{"norm_eps": 1e-05, "tie_word_embeddings": true, "init_std_up": 0.0569, "beta1": 0.93, "max_grad_norm": 0.5, "schedule": "wsd", "batch_tokens": 65536, "doc_mask": true, "z_loss": 1e-05}
Each number is 200 + 40 x the weight over its row's rms, rounded and kept within 0 to 999. Layers, rows and columns count from 0. The size before them is the row's rms in percent of the matrix's.

# layer 5 attention query, 256x256, rms 0.0949, rows 0-63, columns 224-255
099,210,225,259,229,207,145,159,202,146,157,179,162,281,204,233,263,186,211,212,245,216,207,188,221,281,219,225,181,214,227,220,225
108,203,220,136,147,188,163,218,260,217,170,126,274,166,214,131,277,198,172,171,232,233,200,283,287,206,149,263,188,173,230,138,227
100,209,267,176,152,254,233,251,205,256,184,214,205,219,202,189,202,165,271,160,150,166,169,191,121,236,96,189,184,247,204,252,127
100,202,268,110,190,207,151,246,143,220,180,245,205,163,211,172,218,170,206,215,213,178,144,252,211,239,200,132,182,250,242,213,232
104,149,254,176,213,214,233,184,128,163,175,278,189,109,206,234,194,241,135,305,201,186,169,194,200,159,170,158,152,236,178,204,224
100,272,196,163,211,175,202,239,134,215,176,219,256,186,257,256,196,100,265,244,138,261,263,177,222,225,225,253,199,170,241,162,233
102,168,155,192,213,167,165,160,171,217,187,200,115,222,188,147,179,210,203,229,232,207,218,235,211,258,183,197,110,215,246,206,200
103,222,221,244,192,169,203,154,197,238,220,141,202,218,178,187,206,163,184,190,194,124,211,223,208,207,178,248,175,238,231,311,231
099,275,212,247,158,142,166,172,273,188,170,231,165,152,163,140,248,158,227,179,151,242,217,167,157,239,150,195,223,210,215,184,191
098,207,158,246,215,227,216,147,219,154,183,217,259,222,86,186,153,232,202,191,165,211,192,250,189,277,204,174,216,142,175,140,165
104,193,179,286,182,194,180,211,248,167,171,166,168,232,203,161,203,212,271,135,207,193,223,196,104,207,224,217,257,184,210,184,211
098,143,259,215,192,212,278,180,193,228,206,146,180,177,164,257,185,165,181,142,184,147,175,214,193,210,167,171,197,244,221,196,175
107,232,192,134,212,222,174,222,242,247,224,164,158,217,175,206,164,195,235,145,237,180,176,150,198,171,213,186,217,114,224,208,269
095,163,246,256,215,118,193,223,163,181,193,127,222,227,122,222,213,195,237,239,219,214,248,215,188,210,220,199,245,195,235,188,207
102,159,173,207,231,207,140,208,173,249,259,212,214,220,190,204,96,164,143,266,199,170,157,187,186,152,98,204,209,163,200,167,147
102,147,242,177,185,181,169,166,169,237,148,226,204,139,199,225,280,209,142,286,245,172,193,157,199,220,186,222,233,146,225,233,203
108,252,176,238,168,199,215,220,233,128,132,185,195,134,166,267,197,170,202,96,104,183,210,194,251,166,173,176,205,167,171,246,191
103,258,210,165,219,180,235,239,215,125,137,175,278,257,276,243,198,222,178,184,221,251,199,221,216,205,229,102,183,169,246,235,187
098,157,148,222,210,243,280,207,162,241,233,175,172,187,229,211,187,198,166,256,203,200,267,200,196,213,236,208,152,173,166,242,154
106,181,166,211,252,234,176,209,191,232,229,232,146,152,231,211,126,192,182,210,205,249,186,213,251,150,174,229,230,186,226,170,260
099,172,247,122,240,218,191,192,202,278,200,229,202,157,257,262,178,211,272,120,144,144,112,193,220,219,198,194,124,229,228,202,141
100,183,227,206,173,226,236,234,197,174,225,173,210,152,213,226,174,136,168,235,162,220,171,231,187,135,172,166,259,209,161,233,269
099,236,109,246,198,204,270,143,176,238,276,175,211,227,182,241,221,196,198,206,183,225,220,253,232,183,155,247,250,192,247,175,146
099,180,198,243,140,175,225,169,155,224,190,131,203,205,185,189,230,303,216,196,172,178,185,278,173,195,224,206,200,278,172,201,190
101,213,179,86,243,316,253,222,244,187,229,223,223,212,197,155,105,228,192,260,188,150,204,208,218,159,225,189,176,179,180,201,166
096,229,191,160,195,263,144,233,252,229,209,218,224,220,159,157,169,182,167,214,188,164,189,233,167,261,218,192,190,193,174,119,196
102,205,179,180,179,205,248,212,252,202,174,151,221,175,151,217,195,110,196,175,201,248,237,164,212,279,200,177,248,234,244,187,198
101,240,195,179,260,242,205,145,184,119,202,216,160,219,270,141,142,177,270,190,161,239,145,205,165,175,237,200,205,244,313,273,245
100,155,152,216,154,200,142,165,215,163,185,132,296,182,201,152,215,159,174,161,190,292,194,181,209,229,246,169,168,204,173,242,180
101,188,202,232,217,152,245,187,188,178,193,241,182,262,225,201,282,166,154,184,205,247,183,238,235,151,202,157,195,158,97,159,157
097,227,177,166,238,135,219,214,228,214,126,225,188,211,240,174,210,190,188,247,220,255,228,111,294,247,240,195,232,269,213,190,183
098,177,246,167,144,241,189,224,120,202,187,187,234,191,221,199,245,152,194,192,181,210,172,125,182,204,162,248,218,185,175,69,174
099,229,214,171,255,225,160,219,299,152,250,155,201,195,227,207,231,213,192,197,207,173,209,260,186,258,209,199,209,208,213,178,177
101,149,266,261,164,183,212,236,186,219,258,152,247,223,226,214,172,175,262,225,234,235,230,218,184,149,182,231,223,215,152,177,237
102,137,227,208,252,225,221,193,182,143,122,215,183,182,170,215,197,162,157,250,137,204,256,253,132,117,202,204,182,213,202,273,222
101,197,279,182,197,182,219,157,191,162,209,205,157,293,171,205,188,164,166,190,224,170,165,184,172,170,202,162,299,183,168,177,212
102,193,189,172,287,199,199,221,180,179,218,128,191,223,252,187,167,176,220,201,250,183,211,213,227,207,226,180,227,229,129,188,152
100,146,231,149,180,190,256,194,197,190,224,195,184,273,192,222,246,252,197,199,204,171,174,231,197,253,190,220,147,249,193,255,100
103,206,176,228,323,215,241,231,257,248,191,182,199,189,209,171,280,258,221,195,227,211,194,202,217,197,214,232,210,178,155,199,125
104,216,207,190,177,203,250,240,197,133,203,137,216,212,186,176,216,180,200,221,162,196,147,214,189,232,168,167,145,230,233,229,126
102,260,193,221,232,244,219,173,181,197,246,127,190,230,176,185,198,246,240,212,201,132,224,208,225,212,279,245,281,137,196,195,148
101,229,190,205,231,219,186,187,222,201,262,229,141,169,174,179,247,177,224,100,190,199,176,243,198,175,277,277,171,121,228,232,205
106,191,161,217,148,278,133,183,212,225,156,175,158,202,203,240,167,275,212,269,214,198,263,144,157,116,162,184,205,272,211,152,201
098,171,163,205,181,165,139,263,229,183,206,193,268,211,225,170,115,172,258,201,266,169,251,192,219,148,178,179,142,187,175,251,112
107,124,243,232,230,212,132,190,264,209,176,230,181,224,197,226,253,203,174,225,185,257,193,209,236,225,228,177,212,254,231,238,193
101,181,199,207,142,204,230,154,230,179,146,220,291,213,190,172,160,257,169,157,164,142,214,284,170,239,220,201,212,221,196,183,222
097,179,182,193,236,208,153,218,159,233,200,244,224,179,179,204,252,162,181,227,260,198,179,241,119,197,205,162,203,131,167,242,151
096,299,208,222,212,278,264,243,181,165,291,199,240,307,181,187,160,155,244,179,191,168,183,116,201,180,208,260,167,196,164,244,196
099,150,188,220,256,162,234,192,188,217,173,273,226,180,140,176,140,183,247,186,222,264,214,238,193,188,202,173,203,165,214,150,217
100,199,223,256,251,139,283,162,251,232,202,241,182,248,165,156,220,249,150,179,171,257,129,189,214,196,173,244,178,109,162,158,266
091,199,147,246,147,175,201,211,224,247,123,239,175,216,220,253,145,225,204,265,127,160,263,213,249,221,176,132,182,168,210,172,216
099,198,235,206,210,133,193,152,150,190,166,165,200,244,215,251,217,211,183,254,220,207,140,235,199,166,210,191,166,177,234,228,225
107,208,128,184,238,138,258,161,252,192,264,199,141,220,274,231,129,203,200,192,240,307,178,223,93,236,244,241,197,209,165,168,185
103,177,187,179,244,207,145,159,199,203,234,235,226,212,206,226,188,248,200,240,197,237,209,234,189,257,152,131,240,170,239,260,246
102,293,155,205,257,220,272,157,198,277,176,95,194,131,209,164,135,145,201,170,209,158,218,213,206,221,200,247,142,180,244,187,183
104,174,181,187,198,221,91,253,182,187,245,227,193,287,179,200,191,222,177,217,250,145,218,217,207,191,191,157,216,191,226,208,243
099,208,226,264,169,175,206,104,276,200,232,183,212,185,263,170,178,185,219,267,207,210,213,159,218,173,202,192,254,216,204,233,141
103,188,215,219,243,206,299,230,184,123,189,135,145,194,181,274,263,237,161,141,164,235,165,239,181,200,154,237,245,188,289,261,197
099,223,292,184,247,211,219,235,234,241,191,163,189,227,203,195,284,230,221,197,232,146,253,141,175,218,221,155,259,187,235,160,248
099,216,229,238,147,194,175,183,176,182,189,323,142,119,189,109,194,229,179,199,216,156,152,254,218,218,237,293,141,207,223,162,196
097,202,136,166,191,153,230,278,224,183,190,201,241,215,153,162,207,182,159,230,140,224,177,126,255,152,274,175,173,180,140,275,174
099,202,281,248,242,212,163,214,255,177,243,175,180,198,90,147,105,214,223,156,187,261,148,168,162,137,227,156,187,177,198,200,254
097,237,237,228,169,220,204,222,203,227,180,182,194,186,175,178,227,238,247,182,222,117,213,192,192,239,160,209,188,244,275,193,248
102,184,201,223,184,231,247,210,202,223,213,133,194,185,226,169,158,188,179,182,243,219,155,201,176,238,101,194,260,256,250,158,143
# layer 5 attention key, 256x256, rms 0.092, rows 0-63, columns 224-255
102,275,206,267,110,241,145,187,212,220,183,178,160,158,243,136,261,184,219,141,221,164,199,176,186,162,236,183,215,207,219,230,184
103,182,175,160,167,200,244,193,169,205,129,232,216,192,141,274,152,161,147,124,287,187,275,219,219,197,187,154,180,207,258,171,189
098,256,195,207,160,329,175,293,181,214,165,232,139,173,270,189,203,171,201,226,210,203,163,199,253,240,165,217,193,202,133,146,179
101,123,140,210,206,246,171,163,239,236,192,224,202,203,212,151,284,197,245,297,213,209,226,255,176,225,310,156,264,164,194,286,191
106,291,188,209,208,235,164,202,83,150,183,267,189,213,204,265,116,200,110,219,210,192,247,198,168,176,193,172,171,214,232,213,136
102,220,177,214,224,218,248,177,208,257,222,129,221,181,197,254,244,167,147,196,201,211,212,176,164,202,166,290,208,192,226,283,143
103,208,148,225,171,167,174,210,178,217,207,143,183,232,196,231,171,262,146,247,191,187,196,188,234,196,163,209,214,163,209,258,173
106,256,223,257,149,280,178,164,173,200,151,225,237,207,238,203,135,130,146,191,231,182,189,192,219,181,222,196,231,248,160,231,200
098,218,229,143,215,142,161,163,173,185,175,153,163,142,167,273,174,153,189,182,184,199,232,214,109,219,243,167,192,157,184,190,211
099,199,253,273,143,123,243,186,154,194,127,160,225,172,245,230,150,211,203,187,202,216,244,245,184,240,190,201,281,187,219,158,206
103,174,172,237,184,158,188,142,164,233,174,204,120,269,190,130,187,149,227,167,184,216,210,241,229,185,217,266,253,196,187,191,179
102,164,189,185,208,191,181,224,160,177,246,110,169,171,198,250,115,202,240,249,204,222,258,224,249,149,159,264,118,181,200,224,194
105,210,177,237,202,258,265,264,247,195,237,217,203,181,210,303,241,175,170,213,218,247,214,214,149,225,195,158,251,213,240,128,228
099,220,157,203,122,180,164,249,156,250,211,239,236,183,196,228,214,148,145,189,249,287,268,268,264,241,185,149,191,242,169,188,205
103,190,179,168,220,179,241,206,219,259,200,157,191,270,234,192,211,144,210,147,240,191,208,226,193,247,155,177,224,255,187,153,201
108,239,129,243,183,200,178,160,224,189,204,198,213,104,215,203,265,220,179,214,134,178,215,212,260,198,224,142,247,194,195,174,171
107,169,202,178,266,197,223,174,258,198,246,199,195,252,280,226,223,201,271,177,281,302,144,182,187,260,247,174,209,208,185,267,173
102,83,221,112,173,231,217,198,157,191,198,255,175,215,215,196,208,221,136,159,203,302,172,201,242,211,248,148,173,144,231,195,264
099,211,226,224,181,232,221,227,259,277,206,261,200,238,226,198,133,263,252,214,238,136,256,183,237,243,209,222,150,207,166,240,165
106,174,160,167,172,172,98,200,245,192,194,235,166,190,202,124,164,200,234,186,222,294,216,158,184,231,171,210,187,177,205,312,226
100,239,180,183,126,168,201,219,210,279,148,217,237,225,212,166,207,168,206,139,229,215,187,229,188,174,227,187,202,202,177,219,151
099,189,216,224,288,184,165,137,177,165,235,243,196,174,170,159,270,218,244,221,152,269,264,180,178,131,170,211,196,208,204,183,244
098,193,186,227,266,164,252,185,225,219,234,175,119,235,216,214,166,202,189,210,175,185,149,236,220,258,220,182,165,142,234,199,193
101,160,267,126,148,140,182,201,98,239,157,201,306,201,229,214,249,187,253,173,189,212,169,155,210,215,250,218,150,197,163,209,187
101,260,164,225,194,200,178,189,180,223,168,182,208,207,141,203,209,202,173,211,212,87,211,194,160,203,142,196,215,208,145,126,127
099,175,224,161,313,204,189,219,239,178,121,219,183,120,246,129,200,233,194,245,222,206,174,266,151,188,192,210,249,226,269,191,202
104,175,150,121,176,224,275,180,137,162,188,210,160,173,192,119,185,227,154,206,173,131,173,190,176,195,204,201,214,253,167,148,175
100,174,289,225,192,117,145,154,235,240,217,217,197,182,242,188,173,124,194,214,174,172,147,182,198,163,143,257,158,209,250,237,260
103,166,210,178,164,169,200,216,256,200,235,197,257,143,171,161,145,273,212,191,221,155,170,121,161,145,179,136,113,180,222,181,209
101,200,214,180,139,209,153,201,218,207,216,161,208,287,209,214,89,191,184,197,210,237,202,259,116,230,149,172,129,231,258,155,239
102,191,185,189,220,214,152,202,215,156,205,192,181,175,284,198,226,222,253,194,79,251,252,258,215,196,214,245,222,229,209,178,182
097,227,180,161,219,174,152,196,194,120,183,216,147,185,174,191,198,166,163,173,285,268,215,231,210,246,202,210,253,177,246,249,203
103,165,249,187,166,211,131,222,230,230,158,211,231,139,172,136,248,176,209,218,179,206,178,203,214,230,249,199,170,178,198,235,240
104,159,248,189,175,272,186,292,134,175,305,164,158,123,189,215,263,130,154,214,184,196,193,243,210,215,191,214,197,229,197,194,200
105,240,215,230,240,204,148,210,133,271,250,264,131,148,195,203,255,265,219,174,199,178,228,252,162,203,246,219,291,112,157,232,285
105,283,196,192,212,136,255,273,173,196,154,175,221,196,210,200,281,151,189,140,222,259,168,202,244,217,224,258,194,165,174,80,246
106,186,148,234,239,261,206,241,243,227,159,216,192,223,238,233,173,196,239,82,161,209,202,227,244,178,218,190,147,238,179,181,159
104,244,229,115,228,213,136,222,249,157,219,199,185,152,195,209,182,181,229,204,229,185,171,308,185,234,231,253,229,150,128,223,158
108,196,133,223,275,220,265,199,237,233,202,280,188,146,227,205,195,118,244,230,223,188,167,198,203,172,162,183,205,200,166,172,147
105,142,202,189,248,116,196,222,218,114,173,287,221,269,170,185,169,171,202,275,261,141,145,173,201,137,185,167,112,211,196,228,222
101,215,207,233,176,182,233,233,232,268,213,165,163,199,176,273,190,214,218,242,198,179,244,230,209,110,203,167,196,232,272,211,172
105,182,212,177,231,182,126,204,181,205,190,174,252,96,169,194,189,213,183,234,246,202,236,221,191,154,240,211,237,179,194,192,211
105,137,176,222,208,252,184,207,197,274,202,276,178,229,193,169,170,193,130,216,135,180,227,121,215,232,145,180,187,143,216,253,226
100,201,229,271,189,164,211,227,179,233,188,241,195,214,229,98,155,181,221,181,199,94,184,196,226,204,138,167,194,185,268,217,105
108,166,152,266,162,216,204,183,228,201,195,263,137,159,153,162,208,198,219,206,199,203,153,228,206,181,253,158,188,236,199,214,250
101,204,278,156,242,260,285,173,108,221,276,186,211,283,194,216,189,252,185,176,151,229,184,215,299,109,177,165,182,143,208,275,163
099,158,122,177,226,212,161,148,215,175,141,278,255,202,167,188,212,137,163,162,175,156,221,170,199,202,115,231,237,225,182,218,227
097,239,135,145,191,207,216,186,151,210,171,196,249,202,286,216,181,230,123,189,213,204,243,159,183,227,117,256,261,197,197,197,228
100,159,141,189,194,183,190,204,173,218,232,227,246,164,178,169,179,131,306,216,230,257,200,167,196,147,236,234,205,132,178,181,210
104,271,203,229,189,148,183,221,209,126,195,216,226,320,221,185,230,210,124,111,222,132,182,249,165,171,231,188,236,188,190,230,214
096,187,196,243,184,134,220,261,212,266,199,206,227,221,192,227,196,178,228,186,176,207,155,184,243,182,301,223,241,119,226,150,211
107,260,191,225,305,159,190,233,185,162,224,120,133,211,197,165,173,224,207,198,172,129,151,216,173,246,204,227,96,208,269,195,222
107,135,220,214,241,183,197,283,210,227,225,208,207,170,160,193,166,223,148,185,227,152,218,141,230,227,202,291,262,206,238,220,211
101,233,161,198,179,253,253,215,191,203,202,180,232,182,174,183,186,210,127,189,179,133,212,341,158,194,164,139,207,202,185,237,208
100,185,289,217,167,160,223,222,209,268,201,173,181,145,204,224,209,246,231,160,250,154,246,234,232,141,214,137,197,221,218,201,185
106,184,182,157,261,276,236,217,168,193,249,194,218,197,110,199,146,224,169,177,268,173,227,165,157,178,271,195,191,163,217,161,161
097,160,121,204,195,190,208,144,228,204,176,168,203,251,189,178,219,208,172,170,217,229,206,141,202,189,180,242,252,229,171,181,180
105,185,171,223,180,202,223,195,244,165,228,227,203,186,184,131,218,225,213,171,135,244,205,240,323,216,186,200,166,225,194,311,232
100,214,194,152,171,136,234,265,227,171,176,208,158,181,181,254,178,165,209,232,184,234,166,200,177,194,181,156,193,249,146,155,210
099,251,217,133,193,154,182,200,141,171,250,262,176,185,221,146,172,204,246,300,173,251,117,192,241,217,221,224,235,203,152,217,253
098,201,168,227,178,218,203,186,207,74,148,146,191,154,139,227,203,173,300,195,238,203,135,205,246,197,213,172,130,256,252,249,157
099,178,234,262,217,166,146,255,203,162,221,133,222,218,207,196,208,122,184,254,211,154,184,171,259,215,220,173,258,240,163,193,224
100,214,113,169,214,99,200,183,236,168,245,248,237,206,201,190,205,142,140,303,142,261,189,202,179,160,236,223,207,185,173,191,223
102,211,134,223,190,206,206,237,172,276,266,203,210,205,263,246,154,207,222,238,133,259,134,161,165,208,199,200,240,185,250,165,189
# layer 5 attention value, 256x256, rms 0.0654, rows 0-42, columns 224-255
106,200,175,167,222,224,184,272,137,83,221,193,298,219,208,201,225,221,235,168,260,118,190,206,160,172,209,186,230,131,194,174,256
097,155,219,197,246,180,255,251,242,172,229,169,240,176,261,222,248,174,271,158,208,147,82,222,195,141,244,142,153,141,173,143,180
102,227,262,209,162,220,158,142,184,209,160,189,199,199,152,187,187,266,211,218,213,162,156,257,220,268,148,176,173,213,151,144,166
103,282,150,226,224,139,184,197,220,163,162,182,168,256,255,168,199,218,200,144,226,180,289,184,274,181,164,180,156,156,216,197,174
108,231,267,208,161,161,155,204,232,178,155,170,199,267,227,152,207,157,125,146,195,234,168,236,179,191,159,195,191,161,200,242,200
099,204,248,221,130,189,244,160,166,199,265,152,174,159,232,101,194,289,165,130,187,177,251,207,144,237,228,224,152,266,288,226,200
097,183,191,221,261,204,250,281,192,211,194,148,174,187,225,234,166,207,273,199,151,202,193,127,169,229,202,154,119,221,260,197,251
101,243,154,160,229,198,142,161,244,262,155,165,220,240,172,199,181,175,211,112,178,140,215,255,196,242,154,261,153,212,153,225,189
097,204,217,217,266,242,192,224,151,221,200,174,239,203,247,201,215,212,193,283,188,167,207,235,160,237,251,175,186,211,157,217,178
104,179,180,188,236,96,239,190,210,160,202,196,180,245,272,148,257,252,189,177,201,144,167,195,244,214,217,230,198,192,190,293,202
100,239,264,230,249,153,192,196,186,205,194,211,222,204,166,227,132,142,291,173,157,206,123,130,259,168,243,136,160,193,161,213,218
109,177,131,212,189,136,214,249,180,150,191,227,204,183,167,255,237,263,196,166,198,246,231,202,291,185,203,174,177,115,129,226,240
104,237,208,209,175,196,225,190,171,172,238,177,166,254,194,192,190,215,183,211,208,164,186,194,169,193,79,113,198,160,243,175,242
095,116,188,221,202,179,293,157,266,219,224,211,134,220,208,210,168,171,184,215,161,224,196,182,180,189,216,194,230,281,206,174,173
102,247,219,124,219,144,183,138,239,219,207,156,227,143,235,244,190,247,159,225,178,245,161,243,272,180,225,192,188,208,322,167,218
102,170,200,176,220,191,213,215,208,242,205,229,170,216,205,219,100,219,171,266,178,154,211,184,148,250,179,160,251,174,147,289,223
100,180,185,324,185,201,200,182,152,239,281,187,261,251,240,172,166,145,225,199,227,157,198,287,166,221,247,217,143,252,246,204,111
096,274,249,105,272,155,198,242,115,152,258,237,228,226,197,179,233,188,220,200,234,174,283,160,127,208,246,193,158,227,234,209,174
098,199,251,235,224,208,229,230,192,223,207,179,180,124,195,203,153,226,234,168,229,236,297,260,227,131,197,144,194,168,232,223,198
099,240,292,211,188,214,178,210,121,193,139,238,209,189,133,187,173,174,142,161,198,251,217,204,199,262,223,197,189,203,162,192,179
092,210,179,184,142,213,242,252,163,313,153,141,189,211,173,220,203,201,281,243,212,182,172,195,163,106,206,216,226,210,187,209,127
098,187,146,195,169,173,201,157,228,202,150,227,173,200,201,204,83,226,202,168,171,197,135,130,238,193,208,240,181,155,143,219,169
100,227,276,275,171,205,228,188,194,267,220,141,181,269,213,196,227,218,241,182,250,207,200,188,274,222,181,213,126,235,190,222,206
096,114,116,111,164,193,180,252,206,194,233,166,235,214,254,166,162,126,187,208,158,214,225,272,175,252,169,210,210,207,247,210,196
104,192,164,179,239,193,131,233,207,255,232,160,186,216,259,250,187,216,223,168,217,218,154,229,210,181,181,168,188,207,204,233,231
102,220,154,141,194,243,178,161,296,172,259,147,186,202,194,153,185,179,186,244,276,148,187,215,210,186,220,211,199,161,222,151,147
103,160,230,151,133,240,277,192,205,212,182,185,228,173,126,210,192,272,214,211,199,294,176,163,217,162,180,243,160,213,228,173,179
105,283,156,192,304,180,160,225,141,200,269,234,85,214,195,180,191,167,245,219,242,210,150,213,295,137,280,244,231,145,190,259,212
100,176,219,257,246,210,223,176,237,263,229,196,209,212,119,177,248,151,150,199,212,199,178,243,109,277,202,174,197,219,211,163,216
100,151,209,243,239,202,198,210,223,151,180,228,200,236,140,186,268,178,256,205,241,221,217,180,244,198,256,213,300,207,213,208,223
101,172,169,300,250,212,225,237,230,269,205,193,199,226,179,173,163,176,83,215,145,230,137,180,289,142,184,227,103,198,188,200,133
097,210,172,221,185,216,176,180,161,210,225,177,182,204,162,121,234,183,179,203,169,204,100,239,217,279,236,253,146,182,152,107,190
103,193,226,200,216,158,214,126,201,221,195,187,232,105,263,72,254,211,143,186,179,153,225,158,213,137,150,251,217,172,224,261,187
103,140,182,211,208,156,218,239,219,199,204,205,183,143,162,225,186,232,134,194,195,209,173,235,166,146,204,198,197,231,234,222,129
101,262,209,194,215,108,135,149,227,259,187,191,180,232,172,146,154,178,230,226,164,165,211,215,171,202,221,143,149,231,241,180,197
099,205,228,193,158,171,269,226,200,165,167,234,232,178,151,171,115,208,260,177,177,232,160,194,213,201,206,171,139,217,232,229,208
106,211,231,124,235,157,237,246,122,152,153,289,145,280,164,180,233,163,215,155,172,199,199,177,183,247,258,209,212,198,167,237,241
108,102,211,254,170,185,221,158,196,133,210,249,190,212,201,262,234,213,154,224,152,156,260,216,266,220,193,233,245,143,215,216,153
103,179,239,195,226,273,129,191,242,193,163,188,199,194,223,191,232,168,167,189,156,207,202,228,223,175,177,252,127,229,238,205,221
099,215,192,251,172,174,213,179,243,227,228,125,170,185,156,144,287,228,207,231,163,216,124,208,196,196,217,278,269,122,160,144,214
103,268,253,126,244,161,218,168,132,333,266,247,216,220,171,228,204,197,156,212,227,211,171,162,240,193,141,242,191,168,218,233,217
100,199,134,196,162,172,195,186,214,191,245,272,104,171,150,222,184,224,249,176,206,219,224,198,198,220,192,153,236,203,164,207,149
096,191,255,206,199,207,197,141,200,213,189,232,317,195,173,207,95,190,212,193,230,251,186,235,202,251,246,183,230,193,168,165,169
# layer 5 attention output (transposed), 256x256, rms 0.0743, rows 0-42, columns 224-255
093,187,212,231,157,196,180,151,284,286,210,189,173,224,196,171,175,154,223,187,215,238,233,259,232,228,171,196,223,201,275,197,136
093,186,149,194,213,232,221,238,153,211,193,263,160,284,145,186,195,250,152,220,178,247,254,218,183,208,76,233,298,234,250,276,172
094,132,155,167,268,220,237,256,199,166,151,230,126,177,227,154,236,156,243,181,171,199,207,220,194,143,199,219,208,156,247,176,221
104,124,283,122,218,310,207,198,181,195,226,216,166,125,205,156,201,135,197,236,147,213,198,191,153,238,301,170,161,161,200,198,222
095,176,74,226,202,225,271,138,202,230,227,209,228,189,233,274,197,205,228,180,163,206,184,130,220,189,230,175,201,279,216,168,256
093,224,144,185,229,180,198,215,261,157,164,203,174,170,188,277,176,173,233,230,204,197,176,236,222,202,154,227,193,72,168,183,227
088,187,291,240,180,120,178,146,140,223,186,189,274,223,239,155,211,182,109,229,206,209,193,240,243,148,221,251,220,151,170,133,215
091,131,251,245,199,214,219,253,159,215,131,180,197,216,226,201,179,147,178,226,177,255,177,89,185,172,196,176,196,206,272,180,289
092,265,180,235,174,181,244,192,233,160,169,146,170,267,148,213,234,219,158,177,225,197,232,154,201,183,167,261,174,166,176,170,222
098,250,251,226,223,234,211,172,157,219,206,175,211,177,147,211,164,147,157,180,140,249,147,160,150,282,173,250,185,189,135,162,215
088,209,185,200,206,246,163,148,186,142,261,239,157,205,251,228,235,255,178,229,246,183,181,223,131,206,212,316,164,230,217,183,186
101,240,241,206,242,228,206,148,187,260,146,241,239,181,194,109,265,147,115,217,198,174,160,170,180,241,189,257,167,231,204,183,156
100,162,242,195,186,180,188,185,200,194,137,236,207,238,236,189,180,175,267,193,213,169,184,284,223,223,244,206,203,229,219,190,176
097,195,157,166,222,112,204,252,99,217,175,190,215,218,174,218,207,216,150,284,159,263,162,179,169,242,232,221,191,204,196,173,168
095,152,217,141,230,202,209,264,174,93,209,292,177,233,188,217,233,166,173,215,227,185,210,114,108,249,240,211,182,216,108,203,270
103,175,214,152,222,138,212,175,216,175,222,184,240,191,170,229,245,163,188,203,215,221,103,249,213,143,164,272,177,144,192,146,139
096,208,223,133,198,254,280,237,192,168,245,215,136,188,128,228,285,284,184,245,185,219,212,200,254,201,143,199,164,156,236,213,192
091,182,244,313,201,268,177,164,267,217,138,225,216,255,133,218,209,207,159,261,179,152,178,193,215,172,225,204,205,219,157,240,279
094,219,183,204,160,148,159,148,298,181,247,233,183,177,200,202,238,165,229,189,162,133,156,205,202,225,187,259,159,240,164,179,187
093,126,199,167,128,252,214,221,301,207,134,192,171,138,199,196,217,165,221,200,218,121,216,186,175,155,187,221,218,192,216,218,192
091,188,202,211,203,222,203,149,233,193,158,209,178,229,204,203,204,203,161,199,186,177,141,185,240,224,203,192,101,230,193,183,181
096,244,208,164,155,208,235,204,181,213,215,138,265,221,228,206,238,199,256,236,229,157,204,285,218,149,202,133,180,159,181,124,224
094,195,127,108,206,83,191,145,216,192,211,267,162,160,216,145,196,168,200,229,138,236,173,257,143,202,183,200,231,159,256,141,217
091,255,214,243,217,172,200,206,127,248,175,182,225,137,210,184,257,219,154,185,267,272,168,130,261,189,138,217,154,192,175,172,250
096,184,216,195,158,144,255,207,173,140,266,251,227,171,236,171,176,133,219,258,217,198,175,171,218,186,228,168,148,231,181,175,175
098,141,225,213,210,208,209,210,92,215,133,189,184,217,166,209,219,166,240,166,215,211,258,225,172,149,179,214,176,236,145,243,223
090,185,158,235,173,185,163,295,193,147,229,180,162,212,200,214,216,124,215,160,243,152,215,267,233,233,150,199,223,199,243,243,157
097,170,203,173,143,262,151,186,215,212,185,167,257,198,164,201,175,187,195,191,148,132,176,234,197,233,121,222,139,220,175,202,163
094,185,193,120,157,239,173,235,172,115,185,154,244,213,229,197,171,275,217,208,291,212,269,209,316,209,261,257,196,137,190,215,186
093,253,296,124,226,141,223,182,173,245,222,206,182,206,209,152,207,230,211,161,174,166,240,227,156,200,220,209,216,145,224,162,190
093,193,212,141,145,252,164,180,136,133,199,162,171,244,217,252,163,216,218,183,212,199,189,229,153,194,184,161,235,157,207,226,181
094,233,215,217,233,220,246,170,252,211,158,206,203,201,231,248,271,194,230,165,289,201,187,235,199,121,115,198,263,219,205,297,199
099,195,123,221,182,252,165,167,178,249,194,170,222,208,159,251,232,183,192,183,233,228,214,141,157,250,209,159,175,228,208,169,172
089,290,138,155,155,258,177,223,229,266,274,258,201,193,199,146,165,161,238,220,212,222,163,174,243,239,141,225,196,111,156,185,227
096,254,108,202,183,168,203,251,229,140,208,145,197,152,188,226,187,193,175,167,253,175,189,205,228,162,227,193,234,161,191,189,208
095,173,141,209,186,172,173,264,261,208,228,146,246,163,197,173,278,231,153,202,235,219,243,209,226,212,201,242,202,161,109,169,222
099,248,224,293,144,197,177,170,254,212,232,250,260,230,197,151,206,311,256,288,232,218,176,176,187,163,197,191,190,249,189,233,185
102,240,179,125,149,246,189,214,265,249,181,163,209,204,224,151,268,246,207,141,273,225,193,288,228,194,200,171,182,216,152,163,244
099,197,191,192,228,216,204,150,188,246,206,253,276,196,220,157,214,198,216,247,172,230,181,187,137,244,211,130,269,195,208,238,186
091,169,182,178,237,174,231,234,148,233,151,224,161,180,254,152,139,206,192,211,207,230,199,263,167,250,164,215,156,257,176,320,171
096,175,192,230,209,273,188,234,226,166,171,128,204,174,237,187,205,180,212,253,161,241,196,236,104,172,188,225,195,170,154,187,211
094,162,240,169,236,176,158,184,181,207,203,192,225,217,227,171,180,200,257,180,216,167,176,252,177,203,182,197,188,303,189,225,260
090,194,188,222,137,148,262,245,191,244,207,226,220,260,200,238,224,210,213,212,140,235,275,158,145,166,197,196,132,254,139,184,189